{"d_mlp": 1920, "positions": "learned", "init_std_down": 0.0, "beta1": 0.95, "schedule": "wsd", "batch_tokens": 32768, "doc_mask": false, "train_tokens": 385400000, "dataset": "wikipedia_en"}
Each number is 50 + 15 x the weight over its row's rms, rounded and kept within 0 to 99. Layers, rows and columns count from 0. The size before them is the row's rms in percent of the matrix's.

# down: layer 10 MLP down (transposed), 1920x384, rms 0.0641, rows 519-525, columns 192-287
# up: layer 10 MLP up, 1920x384, rms 0.136, rows 520-526, columns 192-287
down519 094:72 38 35 48 21 54 43 33 33 52 25 85 46 49 25 53 37 48 47 72 54 50 68 57 36 53 67 58 67 59 34 63 61 19 40 45 30 31 59 26 56 33 55 45 59 46 81 60 31 76 29 59 58 49 47 60 61 48 62 39 65 48 38 52 39 64 31 39 47 30 62 50 39 40 83 46 22 54 33 43 29 50 51 45 24 44 79 58 39 57 67 84 67 47 48 53
up520 097:52 49 54 70 33 57 35 58 70 46 61 10 43 40 40 55 59 57 55 72 60 51 53 74 29 38 46 61 46 47 65 52 37 72 92 54 46 57 58 36 44 54 56 39 59 30 34 76 49 12 65 51 39 54 41 54 64 52 48 70 44 84 94 53 48 42 65 47 60 30 28 63 41 32 23 73 54 46 39 59 55 43 66 43 37 42 19 37 75 44 56 61 60 40 90 56
down520 103:43 35 41 67 42 60 62 56 30 49 49 28 50 37 62 33 41 62 50 48 72 71 45 27 57 52 35 51 36 59 75 62 31 72 59 50 48 32 50 12 75 30 58 45 47 42 55 43 34 53 55 47 40 40 78 35 36 68 49 28 48 51 41 52 50 37 66 34 55 20 74 59 37 38 63 74 44 66 58 40 64 66 33 53 67 61 38 59 66 56 70 46 43 25 55 48
up521 093:53 75 33 93 54 42 49 80 53 17 34 35 65 60 43 28 56 43 28 39 40 74 30 54 49 41 66 75 31 37 45 41 61 74 39 54 54 59 35 38 42 69 59 38 42 25 66 65 69 66 39 43 24 63 42 58 38 60 26 39 43 67 66 58 55 18 43 57 55 82 27 48 51 46 35 74 46 52 59 78 32 48 48 50 33 22 39 33 52 48 54 61 37 54 37 43
down521 090:58 27 17 21 50 47 50 75 25 53 63 31 44 44 52 49 61 51 44 51 56 39 39 49 45 39 20 65 41 39 27 49 29 18 62 28 69 22 49 44 46 27 44 50 44 67 67 35 42 78 56 39 71 15 37 54 70 59 52 77 51 65 34 33 20 38 50 25 63 24 72 34 09 60 51 35 65 55 34 20 67 57 45 81 64 48 70 62 62 31 57 57 63 31 52 46
up522 104:65 59 54 58 36 54 39 86 76 38 29 58 60 58 55 45 57 52 47 41 51 74 56 35 50 59 52 62 71 68 29 33 53 67 04 51 42 44 14 34 35 49 64 45 59 32 61 48 59 62 50 43 40 41 34 52 58 44 54 55 44 72 59 37 38 50 63 45 42 58 60 41 54 46 45 28 36 50 44 65 17 36 60 48 61 53 50 35 22 58 23 46 52 52 52 55
down522 106:62 72 56 50 52 48 59 68 60 58 37 83 39 49 55 94 40 53 63 63 45 31 56 51 53 65 52 72 47 65 48 58 37 21 62 53 38 36 60 50 55 51 74 61 56 59 45 89 60 51 42 66 69 50 70 39 20 50 45 77 75 51 34 45 35 60 59 40 18 55 55 11 21 78 43 41 46 42 37 32 41 54 47 53 46 36 46 18 63 35 50 45 36 31 63 53
up523 103:65 64 49 77 51 57 37 62 17 63 43 72 47 42 42 76 69 50 48 62 48 54 57 59 69 42 47 66 69 63 47 46 57 56 82 32 27 60 68 78 44 61 45 59 40 44 25 71 53 60 41 28 49 41 50 74 65 45 52 38 45 65 64 57 45 47 48 46 47 50 53 59 50 68 75 28 60 50 33 46 65 27 32 44 66 51 42 05 51 68 41 57 67 50 71 62
down523 100:63 46 50 43 37 20 59 41 40 54 62 77 55 38 11 50 79 33 30 44 32 39 50 25 69 78 47 36 44 67 72 42 41 45 64 56 55 38 62 44 68 59 38 64 72 31 48 58 50 44 59 76 38 59 49 80 45 42 60 57 61 52 63 43 62 45 41 37 82 52 39 69 46 44 64 66 50 49 64 54 68 42 54 39 58 53 40 34 56 29 40 56 66 42 22 63
up524 103:59 66 18 75 32 51 38 33 49 70 24 65 35 33 47 58 64 47 49 36 20 37 52 69 27 73 35 38 60 56 59 43 61 46 72 62 48 34 78 63 42 61 57 78 55 52 58 51 53 65 58 71 25 42 52 55 56 55 42 50 81 44 43 50 54 73 75 47 44 35 48 51 68 24 61 47 68 40 56 54 46 63 59 63 29 61 32 55 48 58 43 39 49 69 38 32
down524 103:27 61 51 31 66 49 66 37 40 45 64 60 51 60 44 56 53 68 36 53 43 53 00 50 55 48 32 28 39 58 47 20 51 57 59 41 34 46 32 64 44 64 72 51 52 49 53 66 23 77 68 38 56 36 63 52 72 39 50 50 56 62 44 29 63 34 55 19 80 42 63 50 55 62 84 62 31 33 51 22 48 65 54 31 47 54 65 51 41 38 70 44 26 33 58 47
up525 096:58 56 20 62 36 51 47 59 56 41 69 79 79 59 75 69 45 56 55 47 44 72 41 37 51 39 59 55 41 65 63 37 71 56 66 58 44 28 34 56 53 62 26 58 74 29 24 76 50 38 44 26 24 74 71 71 42 57 58 27 43 51 56 51 59 51 61 46 58 64 19 61 55 36 52 50 36 52 78 56 45 71 63 69 41 50 51 49 52 55 57 60 65 59 60 34
down525 094:49 73 62 49 59 59 60 21 81 66 30 56 34 48 32 43 36 42 49 45 52 31 55 58 42 65 69 44 30 50 59 57 50 62 51 58 31 46 61 41 36 51 67 33 05 74 52 34 65 63 50 48 42 52 36 51 60 52 44 78 67 70 25 37 39 45 62 24 19 45 74 33 56 38 76 29 60 31 30 44 58 44 39 14 56 48 52 46 74 40 50 61 34 52 64 67
up526 102:62 27 57 12 84 48 36 68 92 69 36 45 41 47 67 38 33 27 60 35 46 66 42 52 49 42 53 25 32 46 56 53 32 31 57 40 34 49 48 47 70 52 52 49 52 50 53 66 67 34 54 36 66 42 48 32 43 41 22 53 49 65 48 51 50 45 45 47 81 44 48 20 69 48 58 49 84 47 58 44 67 48 49 49 62 48 71 53 33 58 43 49 27 54 42 51